Part of a small language model's weights.
Size: width 64, 3 heads of 32, MLP 256 ReLU, vocabulary 8192, 1.51M parameters.
Each number is 50 + 12 x the weight over the matrix's rms, rounded and kept within 0 to 99. Layers, rows and columns count from 0.

# down: layer 5 MLP down (transposed), 256x64, rms 0.0948, rows 201-253, columns 0-63
# up: layer 5 MLP up, 256x64, rms 0.18, rows 202-253, columns 0-63
down201:56 60 53 59 78 40 54 50 17 32 45 64 43 51 39 42 70 47 57 33 57 46 52 43 28 42 34 38 60 55 48 64 52 30 58 30 54 61 52 72 59 51 39 60 51 46 45 43 46 87 62 35 44 47 44 72 52 43 44 45 48 28 32 45
up202:59 52 44 37 66 51 66 67 64 40 57 48 47 63 36 53 39 59 49 38 37 46 61 44 53 53 82 36 37 54 53 50 44 41 53 44 27 46 41 50 33 50 54 63 34 59 48 55 54 37 69 55 49 48 73 60 58 59 49 41 43 60 60 56
down202:34 24 71 41 36 47 47 11 48 72 54 54 38 48 24 57 55 29 39 44 44 46 59 68 62 47 40 69 58 63 30 51 46 67 37 50 42 80 69 62 51 42 57 54 50 58 35 60 51 56 31 46 39 60 48 42 63 42 60 63 59 51 66 50
up203:27 35 75 52 34 59 51 61 77 45 55 51 66 57 57 51 21 51 44 48 40 57 34 44 47 44 66 46 59 59 38 58 40 46 38 57 51 65 54 42 35 41 52 66 39 39 45 63 57 63 55 49 71 52 26 24 40 40 46 52 39 68 57 42
down203:51 46 54 33 52 53 51 18 48 48 32 53 47 51 63 54 57 52 47 50 53 30 61 54 71 52 47 40 42 47 57 71 40 50 61 66 70 22 54 37 62 50 57 41 54 48 38 59 52 51 42 50 38 53 81 56 53 57 33 33 78 40 58 55
up204:43 81 32 60 44 23 40 31 38 49 56 60 62 54 49 66 41 47 31 44 49 41 39 69 45 56 56 40 50 56 45 48 50 62 67 36 54 30 41 52 54 47 49 40 70 20 58 50 47 59 45 29 48 74 59 54 38 59 40 66 49 61 46 43
down204:69 39 59 75 55 65 62 47 66 47 60 70 45 39 63 32 41 67 60 52 63 48 62 49 55 68 51 50 55 39 62 55 58 35 41 51 46 75 50 37 42 37 33 48 44 74 39 57 38 41 41 62 60 27 59 34 54 37 41 23 41 55 45 44
up205:37 20 60 56 65 62 51 65 58 48 39 35 57 41 40 37 32 48 48 84 36 57 64 53 50 42 69 27 47 52 52 62 35 37 33 27 39 64 42 75 36 81 40 56 60 53 35 54 24 45 39 67 32 49 45 49 54 57 63 40 53 62 60 31
down205:53 57 56 51 38 40 44 57 38 66 33 57 74 52 33 46 42 39 54 63 38 61 89 45 46 38 19 63 53 57 64 26 41 66 22 47 56 22 78 22 54 60 27 40 52 32 46 67 32 29 54 66 49 43 61 66 62 35 53 33 47 74 61 58
up206:56 49 57 38 78 50 50 59 48 54 70 51 59 46 54 43 48 49 60 62 41 50 29 47 62 67 52 54 50 33 61 59 63 62 67 45 52 52 54 52 41 50 40 41 60 72 52 51 50 60 67 49 72 50 63 56 45 50 35 49 53 50 55 52
down206:43 46 49 70 18 51 49 47 64 43 41 50 54 44 41 61 54 55 39 36 62 68 66 43 35 41 53 56 46 59 45 41 40 35 45 51 61 48 53 47 55 43 54 36 37 52 42 47 54 38 27 46 31 45 49 35 70 44 66 55 46 57 50 49
up207:34 49 62 50 48 52 64 53 50 40 63 44 66 46 53 57 38 62 36 31 67 56 43 66 65 38 67 38 50 57 67 48 47 62 52 31 52 63 36 55 83 35 62 51 44 67 75 58 38 60 43 53 47 59 35 27 65 57 35 48 51 36 58 53
down207:59 47 52 37 51 39 50 43 64 72 49 57 42 46 29 36 42 44 58 42 41 42 41 50 32 63 22 44 42 43 27 42 51 31 54 63 82 43 38 40 33 62 48 37 38 47 32 50 62 45 58 51 49 46 59 62 28 19 50 72 53 66 50 45
up208:32 64 46 46 70 68 77 54 43 51 36 80 57 41 47 56 80 49 49 48 56 72 70 59 83 54 39 48 41 48 40 47 41 53 42 50 43 66 49 64 40 39 53 49 69 60 43 65 63 42 69 70 46 58 65 60 75 46 40 32 72 46 63 68
down208:51 76 44 39 57 34 71 54 51 40 30 36 63 47 65 50 21 49 42 46 37 44 47 54 54 58 54 37 33 59 57 57 47 32 48 70 41 32 72 70 40 38 35 51 43 59 48 60 45 50 65 48 45 42 41 48 52 51 65 33 65 36 49 44
up209:48 34 56 60 70 57 55 37 38 41 13 38 52 53 38 58 69 40 46 57 35 47 57 52 55 49 69 37 42 36 79 28 64 53 22 48 39 52 32 48 32 54 45 61 57 70 32 49 57 23 48 52 35 57 72 56 37 36 31 52 55 41 62 17
down209:59 53 46 38 58 34 27 54 41 59 31 62 20 69 55 58 42 63 30 67 18 46 37 68 55 50 49 48 26 48 49 54 46 55 78 34 55 49 50 59 72 50 59 69 51 39 56 52 54 48 39 69 59 57 48 66 60 59 75 51 56 59 71 54
up210:39 15 51 45 55 21 87 58 37 47 75 58 36 47 38 39 64 57 55 28 56 65 37 57 81 35 42 57 65 45 58 27 54 40 47 43 42 66 45 33 51 67 78 46 29 53 41 39 54 59 51 53 37 54 60 67 44 57 28 23 56 41 62 39
down210:70 83 39 37 44 53 51 65 44 64 55 49 54 63 62 65 41 60 47 64 57 38 37 58 43 46 54 41 30 34 65 60 68 30 64 48 66 57 22 54 57 45 34 59 40 35 41 58 46 32 36 43 32 31 64 60 48 41 66 52 65 71 39 50
up211:50 51 47 39 61 64 64 51 62 58 83 63 78 51 56 44 49 69 48 41 51 53 51 47 57 40 52 57 34 38 45 60 59 40 44 38 56 41 66 57 58 66 47 55 56 50 28 49 57 49 32 62 59 58 54 60 31 40 38 63 50 56 45 54
down211:50 47 61 45 33 29 32 58 53 57 26 38 42 39 57 58 55 41 52 47 50 51 63 57 53 53 52 59 58 69 68 40 52 46 57 60 50 58 39 42 46 28 52 33 55 67 56 62 52 35 63 51 40 29 53 45 56 41 56 43 54 63 57 47
up212:53 49 41 42 69 57 54 52 54 46 42 39 50 54 59 47 34 64 31 67 51 49 46 29 44 45 60 48 37 54 43 54 57 49 49 56 44 53 65 16 28 46 60 54 64 69 36 65 32 55 42 58 44 31 36 42 41 38 48 63 73 37 44 56
down212:48 40 54 32 58 48 52 52 26 54 52 55 47 61 47 60 54 36 50 47 64 37 50 52 49 31 38 55 47 68 59 36 30 59 45 42 61 43 43 38 36 58 49 58 55 29 64 40 60 63 40 35 69 62 43 71 50 57 62 63 54 34 58 53
up213:51 46 47 40 29 53 71 27 61 45 66 60 38 63 50 64 74 37 47 71 61 61 66 62 51 55 60 31 35 39 51 41 46 29 37 30 51 45 50 34 47 36 50 60 53 55 47 47 43 44 53 59 51 46 39 68 34 60 32 63 29 68 59 41
down213:35 47 59 75 50 45 47 74 57 56 34 55 52 31 44 40 40 59 50 31 48 62 49 24 43 45 49 63 72 59 52 54 56 63 70 49 49 51 54 65 53 47 65 31 47 60 57 48 60 45 50 50 56 51 56 28 78 35 68 43 59 52 51 56
up214:59 51 66 53 32 44 45 46 32 52 60 30 68 66 43 44 34 66 41 50 35 43 50 40 61 49 61 29 51 54 37 71 73 39 34 43 55 50 52 45 25 51 38 55 55 44 66 44 33 27 53 79 37 23 68 56 45 50 34 39 75 52 54 55
down214:46 58 49 29 22 47 36 62 44 60 42 32 23 50 70 51 66 43 36 45 26 46 36 59 44 51 44 54 84 36 41 35 48 52 30 68 69 32 36 38 53 60 44 55 33 60 62 49 49 26 83 71 43 35 56 44 51 49 46 52 40 37 53 54
up215:58 44 62 64 43 45 38 42 51 37 32 37 39 49 58 32 42 57 60 57 45 50 41 43 46 39 65 61 58 70 44 38 54 38 50 55 61 56 67 36 30 33 57 44 48 53 67 47 42 82 38 52 56 42 56 40 51 60 52 48 51 56 46 46
down215:44 48 53 62 51 67 49 47 51 58 48 63 60 40 38 67 44 53 47 49 45 69 41 44 57 63 32 42 57 41 58 30 47 60 58 36 50 43 40 66 71 51 53 50 47 59 68 43 66 26 66 68 29 40 47 28 52 68 41 47 56 56 45 40
up216:48 36 69 55 30 66 44 55 50 56 55 46 61 37 63 62 34 51 66 67 47 45 68 65 61 33 40 36 53 74 83 58 54 47 51 71 38 63 52 52 50 41 36 52 37 55 66 41 54 28 44 33 46 71 50 53 38 58 45 43 55 37 56 22
down216:53 55 51 52 40 73 41 50 30 38 63 60 71 34 56 48 48 34 33 27 34 52 22 68 49 80 42 40 62 63 33 37 42 49 38 42 31 31 38 38 35 36 40 76 71 37 53 42 32 69 60 51 51 44 40 50 43 75 60 48 70 42 65 64
up217:58 54 51 60 51 56 59 56 61 42 60 60 69 60 45 64 51 54 44 47 51 44 54 59 42 48 62 41 52 38 49 46 43 43 36 59 48 50 53 42 67 63 47 51 59 42 67 41 43 49 27 59 30 54 57 70 43 32 35 56 38 45 57 44
down217:49 44 49 57 44 59 39 53 65 45 52 57 54 46 46 42 52 44 42 56 38 73 46 27 53 50 62 43 57 56 49 44 52 53 54 53 48 54 57 55 46 41 57 47 33 58 51 52 57 50 54 50 55 39 48 26 63 38 60 48 64 52 51 50
up218:51 27 54 48 50 89 56 34 34 53 55 51 58 63 88 34 46 34 40 55 25 48 42 64 85 49 43 51 55 63 55 53 60 33 47 53 59 32 35 25 67 71 40 58 39 61 69 54 54 54 45 58 51 62 67 67 44 56 33 32 56 61 68 57
down218:56 65 57 21 76 68 59 49 31 66 43 39 44 62 57 43 50 39 55 30 33 34 36 55 53 38 29 59 52 77 56 22 78 60 34 56 68 60 26 45 32 52 43 53 50 30 48 52 40 72 65 29 19 37 46 49 33 61 49 63 53 55 30 36
up219:40 46 52 70 64 57 55 58 65 51 58 33 40 53 52 42 70 35 38 55 53 67 51 63 62 51 53 53 27 49 52 50 74 32 45 65 40 78 60 27 41 46 28 45 36 63 51 48 37 59 14 63 40 57 34 53 66 60 74 51 54 59 77 58
down219:49 47 50 56 30 66 69 34 46 74 51 73 63 44 56 22 65 32 39 47 35 48 45 54 40 45 76 39 34 63 45 49 41 60 56 58 46 62 43 52 39 54 55 37 49 46 60 73 44 48 61 51 51 49 64 50 53 55 27 53 66 48 24 71
up220:57 37 47 26 49 32 51 58 52 46 58 37 61 50 34 37 54 61 35 54 58 53 54 38 46 44 60 33 64 55 53 45 66 63 34 43 61 72 66 47 39 45 29 74 46 58 39 46 39 60 47 63 40 34 61 51 45 32 53 39 69 57 55 61
down220:36 53 51 38 61 51 46 57 50 46 61 47 37 57 23 54 79 45 71 52 60 41 62 66 43 46 64 50 54 62 52 55 56 76 54 41 51 47 29 59 55 74 66 45 61 53 52 49 28 68 57 25 40 57 49 77 28 73 59 44 54 69 42 76
up221:36 48 47 65 47 70 57 38 54 49 21 44 25 45 45 31 47 53 50 54 51 27 63 45 57 54 59 47 67 52 52 34 52 59 32 69 38 38 38 54 27 51 45 59 29 60 62 32 42 52 55 73 48 41 44 35 76 63 45 56 51 65 64 35
down221:57 25 42 30 63 61 53 65 52 37 82 52 41 67 51 45 40 52 37 70 63 48 40 34 52 53 40 51 68 49 32 29 46 45 68 37 46 60 41 64 73 51 68 68 37 41 68 46 50 46 57 18 54 49 34 42 32 46 41 51 57 53 48 59
up222:50 62 51 58 55 48 48 63 45 44 52 49 58 51 50 54 35 54 57 72 30 59 58 47 45 57 51 72 31 61 57 49 56 11 31 50 46 61 60 52 47 31 43 40 45 39 52 68 65 55 61 37 54 60 36 56 63 25 52 46 38 57 40 62
down222:66 48 63 45 68 51 34 45 52 57 51 41 36 53 65 53 72 67 41 45 49 40 45 53 54 44 69 43 50 38 54 60 64 49 45 35 67 50 42 26 48 56 53 54 41 64 39 44 47 58 48 56 60 70 59 43 38 58 35 55 55 23 41 60
up223:51 47 41 45 65 58 63 61 27 39 52 61 54 54 54 41 57 68 52 42 33 53 51 50 81 57 40 57 37 49 50 44 58 46 42 53 58 51 46 63 57 54 39 63 39 47 24 57 42 41 39 45 54 49 51 28 47 59 50 42 67 49 42 58
down223:32 53 66 49 33 50 54 38 72 45 66 56 52 48 36 38 60 33 39 48 58 50 45 60 32 45 71 37 54 57 60 45 64 66 57 49 52 52 63 37 39 54 53 30 47 51 79 43 49 56 40 59 56 40 34 62 70 36 48 50 40 51 47 44
up224:43 42 53 54 38 49 44 52 73 65 54 43 34 58 47 59 40 61 71 68 58 54 18 59 66 51 54 49 47 51 65 48 40 56 59 65 49 54 48 58 68 71 31 40 58 53 32 41 62 40 33 45 51 56 46 44 44 37 54 46 62 46 60 40
down224:51 67 47 43 50 38 61 51 38 31 27 51 70 55 50 48 45 64 53 33 60 72 61 53 41 53 49 57 62 40 31 63 56 52 47 46 59 42 43 44 43 38 52 61 60 47 66 53 52 48 52 46 62 29 57 69 52 67 46 49 35 45 54 37
up225:45 63 45 72 45 44 61 54 57 40 70 51 64 50 51 63 52 49 61 37 70 65 22 50 37 66 38 48 66 48 38 46 29 42 35 65 49 42 49 61 31 39 45 41 53 39 55 36 44 60 55 20 56 25 47 34 42 54 60 35 66 37 40 72
down225:64 58 63 37 66 34 56 45 29 56 38 41 48 57 59 38 58 53 45 55 39 35 53 62 58 37 47 41 31 46 57 47 51 57 50 53 52 45 54 30 54 53 50 73 38 40 63 59 50 54 35 75 47 57 41 74 46 45 43 53 45 38 56 43
up226:47 43 53 43 50 38 47 61 68 31 67 30 53 45 48 35 45 39 45 56 44 54 81 47 51 51 54 67 44 49 49 47 38 24 52 51 49 46 58 39 46 40 34 64 20 44 47 15 51 80 48 45 39 33 61 43 45 43 42 28 50 60 66 40
down226:69 74 56 38 37 43 67 36 29 46 56 46 43 50 65 34 55 43 43 42 64 51 42 52 44 65 36 40 36 39 52 62 41 73 43 58 31 44 68 54 63 51 31 43 46 28 43 33 48 36 42 45 67 58 39 48 68 58 25 77 71 40 45 49
up227:62 50 50 57 43 45 70 72 36 43 53 45 45 44 45 60 40 57 42 51 28 40 45 51 62 43 44 56 52 60 61 57 46 64 45 59 35 45 36 47 42 54 39 34 64 39 46 71 51 56 46 48 37 45 72 50 59 62 68 45 40 45 52 32
down227:33 33 40 72 46 56 38 51 56 44 53 53 51 40 37 45 59 55 54 48 65 73 56 25 37 52 72 33 62 63 41 52 51 39 52 52 59 45 49 52 52 41 56 46 44 65 47 42 52 42 50 47 50 44 53 35 60 44 59 50 47 58 53 58
up228:47 25 44 56 28 72 38 59 34 67 47 61 52 35 56 44 32 62 50 51 42 39 18 39 44 46 32 46 46 24 51 70 60 61 43 44 43 50 43 47 46 49 53 52 64 60 59 40 43 51 59 51 42 59 57 50 40 47 27 42 42 59 38 50
down228:50 58 60 45 69 30 49 41 32 60 49 53 56 32 57 46 53 25 58 56 45 52 60 42 32 48 49 25 49 57 47 35 41 42 42 39 39 41 32 60 41 35 45 45 38 62 25 55 48 57 42 57 67 52 50 53 24 22 69 68 66 33 44 41
up229:45 61 64 57 69 54 67 34 59 41 34 43 43 56 40 31 47 46 42 45 65 64 56 64 49 50 40 42 33 33 56 47 57 31 39 55 82 40 66 42 45 64 56 40 47 58 40 81 48 41 52 42 35 39 72 34 60 56 46 49 56 35 56 36
down229:57 65 39 52 51 31 62 55 37 59 49 42 43 69 60 60 62 51 55 34 74 51 58 45 64 30 54 38 63 41 45 32 51 65 48 51 37 43 44 60 49 44 35 70 48 40 57 59 38 54 39 58 65 39 44 61 36 72 63 29 43 38 29 46
up230:39 47 44 53 33 69 43 42 65 54 49 50 46 75 68 36 60 47 44 73 56 45 49 34 52 46 58 61 48 59 35 53 43 66 34 54 50 51 75 51 25 47 29 53 55 48 47 39 43 62 26 36 58 23 64 38 50 69 62 22 45 67 54 65
down230:35 65 55 48 59 62 66 18 73 54 54 53 43 25 47 49 21 41 48 43 61 48 34 79 42 63 28 45 42 49 20 48 72 55 57 73 35 53 44 54 45 37 44 50 47 62 54 50 70 41 52 56 37 59 44 57 61 49 45 51 54 40 49 47
up231:54 54 42 64 35 53 47 66 80 57 35 54 43 54 54 36 57 27 41 29 39 63 54 47 52 44 64 60 71 74 85 58 19 51 34 39 34 61 44 32 43 43 58 63 42 46 52 33 63 55 52 50 62 41 47 52 47 32 32 51 50 48 42 43
down231:41 74 48 35 44 46 53 55 54 40 70 39 51 43 54 64 50 51 50 57 44 50 45 54 47 37 55 54 56 40 65 78 54 40 29 37 58 45 43 40 40 52 61 85 25 51 83 27 29 43 46 28 33 59 40 66 34 95 46 49 75 43 44 62
up232:52 29 72 57 59 45 55 47 32 17 68 38 56 53 40 47 44 27 47 58 33 53 62 58 31 59 47 54 42 48 53 36 56 37 47 27 54 77 46 51 57 66 39 55 34 69 42 47 66 47 65 53 42 61 53 56 37 43 74 32 63 50 48 52
down232:42 60 39 48 63 36 48 45 49 64 56 37 42 49 57 50 53 53 54 69 58 36 35 53 57 47 60 35 46 52 50 39 38 64 57 49 52 27 45 35 33 34 51 76 77 39 43 54 48 55 34 45 60 40 41 56 75 63 44 82 44 51 63 62
up233:45 55 52 45 58 57 62 54 48 57 66 39 62 53 52 53 53 57 47 50 43 29 52 55 39 49 55 60 50 36 39 42 40 47 43 37 52 42 62 65 48 50 33 44 56 52 70 49 47 41 19 63 64 52 48 58 33 31 42 36 44 40 39 44
down233:45 41 50 65 36 43 52 52 68 39 49 55 56 36 31 51 43 59 46 37 64 68 50 36 41 44 57 44 57 55 51 56 61 46 66 54 42 60 51 55 61 41 76 45 44 55 49 45 64 43 59 47 39 49 37 39 75 51 54 45 55 61 59 59
up234:55 47 44 44 71 60 62 72 33 56 68 61 51 38 38 37 54 60 44 54 39 49 49 51 69 59 40 68 43 42 47 56 59 60 46 52 46 46 43 61 63 73 31 54 59 49 35 53 45 44 46 52 66 57 65 42 24 52 40 63 56 56 39 60
down234:45 62 53 60 35 50 41 35 73 49 40 64 56 38 50 60 56 50 42 48 57 69 51 36 38 58 58 41 65 66 45 47 48 42 57 39 38 50 70 52 52 31 60 30 27 63 48 48 56 46 61 49 37 45 45 44 84 47 57 36 35 51 55 51
up235:41 54 45 35 46 60 71 52 33 63 45 72 45 42 39 43 38 55 48 41 37 65 50 43 58 31 66 58 63 48 63 44 47 39 21 73 81 67 42 56 29 62 51 57 34 65 40 71 60 35 56 65 65 34 54 72 35 53 63 32 45 40 57 38
down235:49 50 51 63 59 64 80 47 30 42 39 39 39 58 69 45 58 52 58 50 35 44 36 53 55 45 32 35 33 37 75 31 49 60 60 45 52 39 39 43 42 64 54 55 60 44 49 41 48 57 58 28 54 24 43 68 69 68 40 53 55 37 48 36
up236:50 42 59 30 61 50 48 69 66 58 42 72 47 35 61 30 48 46 44 60 54 63 43 44 45 63 25 60 72 49 47 67 59 50 49 34 48 58 58 57 39 75 46 58 59 34 39 54 48 41 49 46 69 51 60 59 47 45 57 39 62 53 40 48
down236:57 63 40 58 33 64 53 42 57 42 66 43 48 48 41 48 41 63 54 29 53 55 55 46 54 44 59 36 48 72 58 32 46 54 57 57 47 52 46 43 58 42 46 37 35 66 58 42 47 41 58 56 29 52 50 21 62 49 51 45 43 69 59 55
up237:53 56 73 38 27 63 40 44 53 48 76 45 61 39 44 39 39 51 64 61 42 45 65 48 50 51 45 72 67 56 45 52 60 50 63 38 48 74 42 44 48 61 57 55 69 47 46 58 31 57 67 59 34 46 37 53 41 29 43 58 37 64 36 54
down237:42 58 69 66 64 68 53 43 51 30 60 54 45 49 66 21 40 64 54 52 48 58 42 48 50 54 52 45 46 59 48 47 47 39 60 27 67 45 37 34 40 52 25 55 45 57 54 52 49 57 49 39 59 11 52 43 50 38 62 42 30 52 49 37
up238:35 61 35 62 57 48 45 35 42 58 62 41 47 56 76 22 42 62 57 55 48 48 60 52 57 54 40 64 57 39 48 44 71 66 47 40 46 42 55 70 29 62 51 62 43 45 39 58 57 45 38 55 56 44 52 37 26 55 37 53 61 49 30 61
down238:50 52 55 60 41 66 55 67 77 45 55 62 54 38 35 69 56 43 45 36 57 73 57 27 41 51 60 34 53 61 46 54 41 44 54 54 47 53 54 45 65 37 67 31 37 54 53 31 42 44 60 39 47 56 54 38 77 30 61 55 45 55 59 45
up239:58 21 54 56 40 38 26 52 63 37 21 63 43 54 53 58 55 41 99 62 53 65 52 28 53 51 43 50 51 40 77 41 55 66 65 34 40 38 34 47 51 68 21 54 38 70 75 50 45 28 34 31 65 39 82 63 50 49 65 48 60 53 71 55
down239:31 57 32 59 39 48 35 55 41 35 53 55 29 90 48 54 50 50 89 54 21 63 60 73 72 34 25 17 61 37 79 57 45 57 66 33 77 35 39 35 31 80 40 28 70 63 63 65 43 36 65 57 27 57 37 72 27 40 44 60 50 38 48 55
up240:41 33 53 55 43 45 59 51 37 51 37 53 62 63 33 44 43 62 57 60 63 39 44 78 70 64 51 50 50 33 57 52 55 37 64 66 57 60 59 53 79 46 51 48 59 69 51 44 51 61 53 43 35 46 51 57 50 51 38 32 70 52 44 57
down240:48 45 34 42 50 76 82 47 72 58 61 40 62 40 35 54 43 42 53 48 44 49 38 40 43 60 66 52 50 57 64 67 55 54 50 65 60 47 42 36 40 52 59 66 51 32 35 53 57 64 36 40 73 28 40 36 42 39 55 60 45 37 47 39
up241:29 82 36 41 30 43 28 62 48 42 47 29 54 51 24 82 60 43 48 54 49 74 51 32 39 58 59 78 60 52 49 39 43 56 64 59 55 27 54 62 50 47 57 23 52 26 45 31 42 49 44 46 44 53 29 53 53 67 62 56 51 67 47 59
down241:69 19 68 62 72 64 74 37 58 50 50 68 52 49 76 19 38 60 55 59 58 36 59 64 70 51 45 34 42 42 60 65 66 40 26 50 27 85 50 41 55 46 37 82 59 62 60 61 46 57 48 59 51 38 79 60 42 56 33 35 57 49 39 42
up242:63 67 47 47 65 54 62 62 49 36 52 60 48 53 44 52 50 58 60 44 46 40 46 55 58 54 75 41 50 59 64 50 47 46 64 60 54 46 40 44 53 67 39 40 45 43 36 43 30 45 51 53 66 49 43 38 49 48 37 53 47 53 53 51
down242:41 39 47 71 41 56 43 38 53 50 50 45 45 42 32 49 49 57 66 43 47 64 39 45 49 43 44 52 52 44 36 66 47 59 47 47 60 66 64 57 67 48 69 47 47 54 37 50 42 62 50 41 56 68 35 59 68 48 61 42 62 44 41 42
up243:58 44 62 33 74 56 49 54 59 50 53 64 45 46 45 48 46 49 44 48 50 57 39 49 46 58 55 31 58 44 48 49 52 29 48 45 53 47 64 41 61 39 50 55 70 51 84 28 54 45 51 61 74 64 63 56 48 50 40 47 52 51 52 50
down243:37 63 51 73 25 49 48 55 58 57 48 41 44 37 57 46 57 65 53 47 51 59 56 35 45 56 44 54 57 61 52 51 51 54 54 41 43 49 56 53 50 49 47 30 33 54 27 65 43 46 58 45 35 26 40 40 68 41 57 46 55 48 45 49
up244:59 59 40 57 42 48 44 53 54 39 48 53 50 50 36 48 57 39 52 42 50 50 40 27 54 41 53 58 91 54 66 48 36 42 49 29 61 61 55 54 60 56 53 41 47 45 57 55 54 65 39 34 57 44 40 37 48 40 40 65 53 48 68 57
down244:40 39 46 35 67 67 55 34 39 51 60 39 61 48 54 47 44 52 51 36 38 52 47 66 49 66 35 61 32 45 44 54 68 53 50 70 43 44 62 55 40 46 39 63 45 48 53 48 24 39 52 47 41 30 48 70 48 49 56 42 55 40 48 43
up245:41 42 52 69 51 45 34 71 59 47 46 43 60 57 60 67 53 38 74 44 46 43 50 47 54 38 46 70 58 23 78 37 39 41 73 30 48 41 56 29 40 47 44 66 55 65 48 34 12 20 56 35 51 47 63 34 53 42 66 37 55 54 60 45
down245:42 55 55 29 45 63 45 68 35 46 42 54 56 50 47 44 38 54 79 48 40 53 29 59 51 28 37 71 56 40 69 59 58 38 67 40 76 47 46 43 34 52 45 67 63 54 48 60 37 37 49 56 41 50 75 72 36 30 52 66 52 51 58 52
up246:31 40 53 53 56 54 43 50 52 58 51 64 33 41 70 47 55 44 49 72 57 55 60 51 58 65 36 54 55 38 60 51 60 33 44 44 51 65 47 54 30 54 46 72 55 42 38 54 48 55 52 48 49 46 39 47 28 57 52 54 62 63 49 61
down246:58 65 59 59 40 46 54 58 45 52 39 48 74 36 36 56 58 45 43 27 42 62 61 28 45 32 67 54 54 60 42 49 55 56 49 43 61 41 47 46 68 47 51 32 48 62 64 41 64 55 50 61 45 41 48 50 60 59 51 53 39 38 61 50
up247:37 46 44 82 48 55 59 62 57 47 45 46 50 46 77 41 66 61 62 51 68 64 34 40 30 51 46 51 55 46 73 50 47 59 50 34 48 46 68 26 27 55 54 64 55 43 24 53 23 60 37 71 52 49 84 67 53 78 59 48 37 66 36 35
down247:50 42 45 43 40 30 38 40 63 47 66 46 55 33 71 55 54 52 46 29 46 29 63 59 60 52 54 37 54 33 45 46 41 60 45 50 18 41 66 32 33 41 50 29 57 60 50 42 31 32 33 49 38 55 58 28 60 20 48 42 51 57 46 67
up248:56 46 75 50 52 46 58 67 46 50 46 38 41 57 49 39 30 60 50 50 49 25 57 70 64 61 56 58 42 47 62 53 52 44 50 50 52 59 40 60 34 56 33 48 34 31 33 66 57 49 39 40 62 43 47 47 33 46 50 47 57 45 44 35
down248:63 42 51 46 45 46 45 47 58 40 48 45 58 52 43 28 61 47 57 40 68 59 30 36 35 42 50 62 33 63 43 46 41 49 51 49 64 55 54 43 51 49 63 80 44 58 45 45 45 49 54 36 59 52 26 53 51 57 60 71 39 33 34 40
up249:61 48 51 20 61 35 50 55 52 54 60 71 72 62 52 50 34 56 68 47 47 41 53 32 49 47 44 38 34 63 67 55 52 43 32 62 45 68 33 45 25 52 40 67 45 70 42 69 44 39 51 56 51 54 52 44 32 55 56 36 57 59 66 45
down249:44 33 37 25 39 68 36 47 33 42 69 33 45 52 31 72 56 44 35 66 20 57 55 61 40 58 34 74 51 40 40 40 45 52 52 54 39 53 61 49 39 69 50 55 34 37 51 50 51 47 42 27 49 96 46 58 59 73 39 49 50 55 33 71
up250:41 35 54 60 36 56 52 39 62 57 49 43 34 47 50 64 45 40 56 65 58 35 49 45 44 65 53 42 58 57 56 52 45 57 45 54 66 57 42 45 41 29 46 39 51 49 70 56 47 64 57 60 51 64 46 63 50 39 41 51 43 49 65 45
down250:32 53 42 59 36 58 58 55 49 52 48 46 35 35 40 61 56 50 47 51 53 54 67 42 42 76 66 62 52 44 48 76 44 45 52 50 70 55 58 61 29 29 48 37 32 66 59 58 53 62 61 41 55 55 56 71 59 37 44 40 55 32 57 50
up251:50 55 52 50 44 49 52 41 54 54 43 62 48 46 55 52 62 43 49 65 60 47 53 73 51 65 48 42 71 47 51 65 60 52 53 40 52 56 37 38 43 75 52 60 37 32 34 66 36 45 52 36 42 33 41 60 67 47 53 43 58 49 51 48
down251:44 45 43 70 47 63 47 57 51 54 57 48 52 45 36 49 41 48 52 30 45 74 52 26 45 43 59 47 55 57 52 31 43 48 57 56 44 54 56 65 63 26 54 31 44 66 57 34 52 44 49 58 45 58 58 28 48 34 52 53 58 72 52 40
up252:60 41 39 48 43 78 33 43 44 42 20 46 44 53 47 52 41 54 49 60 57 54 52 27 67 70 45 35 27 56 20 41 52 77 46 16 45 65 56 46 44 57 63 52 60 56 40 45 38 38 44 42 81 54 56 44 43 48 51 38 56 41 55 32
down252:57 59 45 44 66 28 34 50 40 52 44 58 32 41 55 50 45 41 54 57 27 47 61 71 51 46 60 52 52 32 45 58 53 64 41 75 50 30 50 59 59 62 34 46 67 55 46 52 63 62 53 63 36 71 32 64 59 62 57 59 59 50 57 53
up253:68 66 53 28 50 53 50 36 59 48 50 53 64 46 61 67 59 46 62 51 39 40 42 46 57 57 58 44 58 38 53 41 51 36 48 27 56 47 68 45 44 36 56 48 44 56 58 48 64 29 51 48 69 34 50 62 50 67 42 29 50 41 36 46
down253:28 45 61 72 46 64 54 73 51 53 50 49 52 33 27 47 60 50 33 45 49 69 61 36 47 51 42 58 50 67 67 55 38 57 58 58 60 54 52 55 47 51 63 42 39 54 46 49 51 55 56 43 53 56 55 36 69 31 71 61 63 58 47 55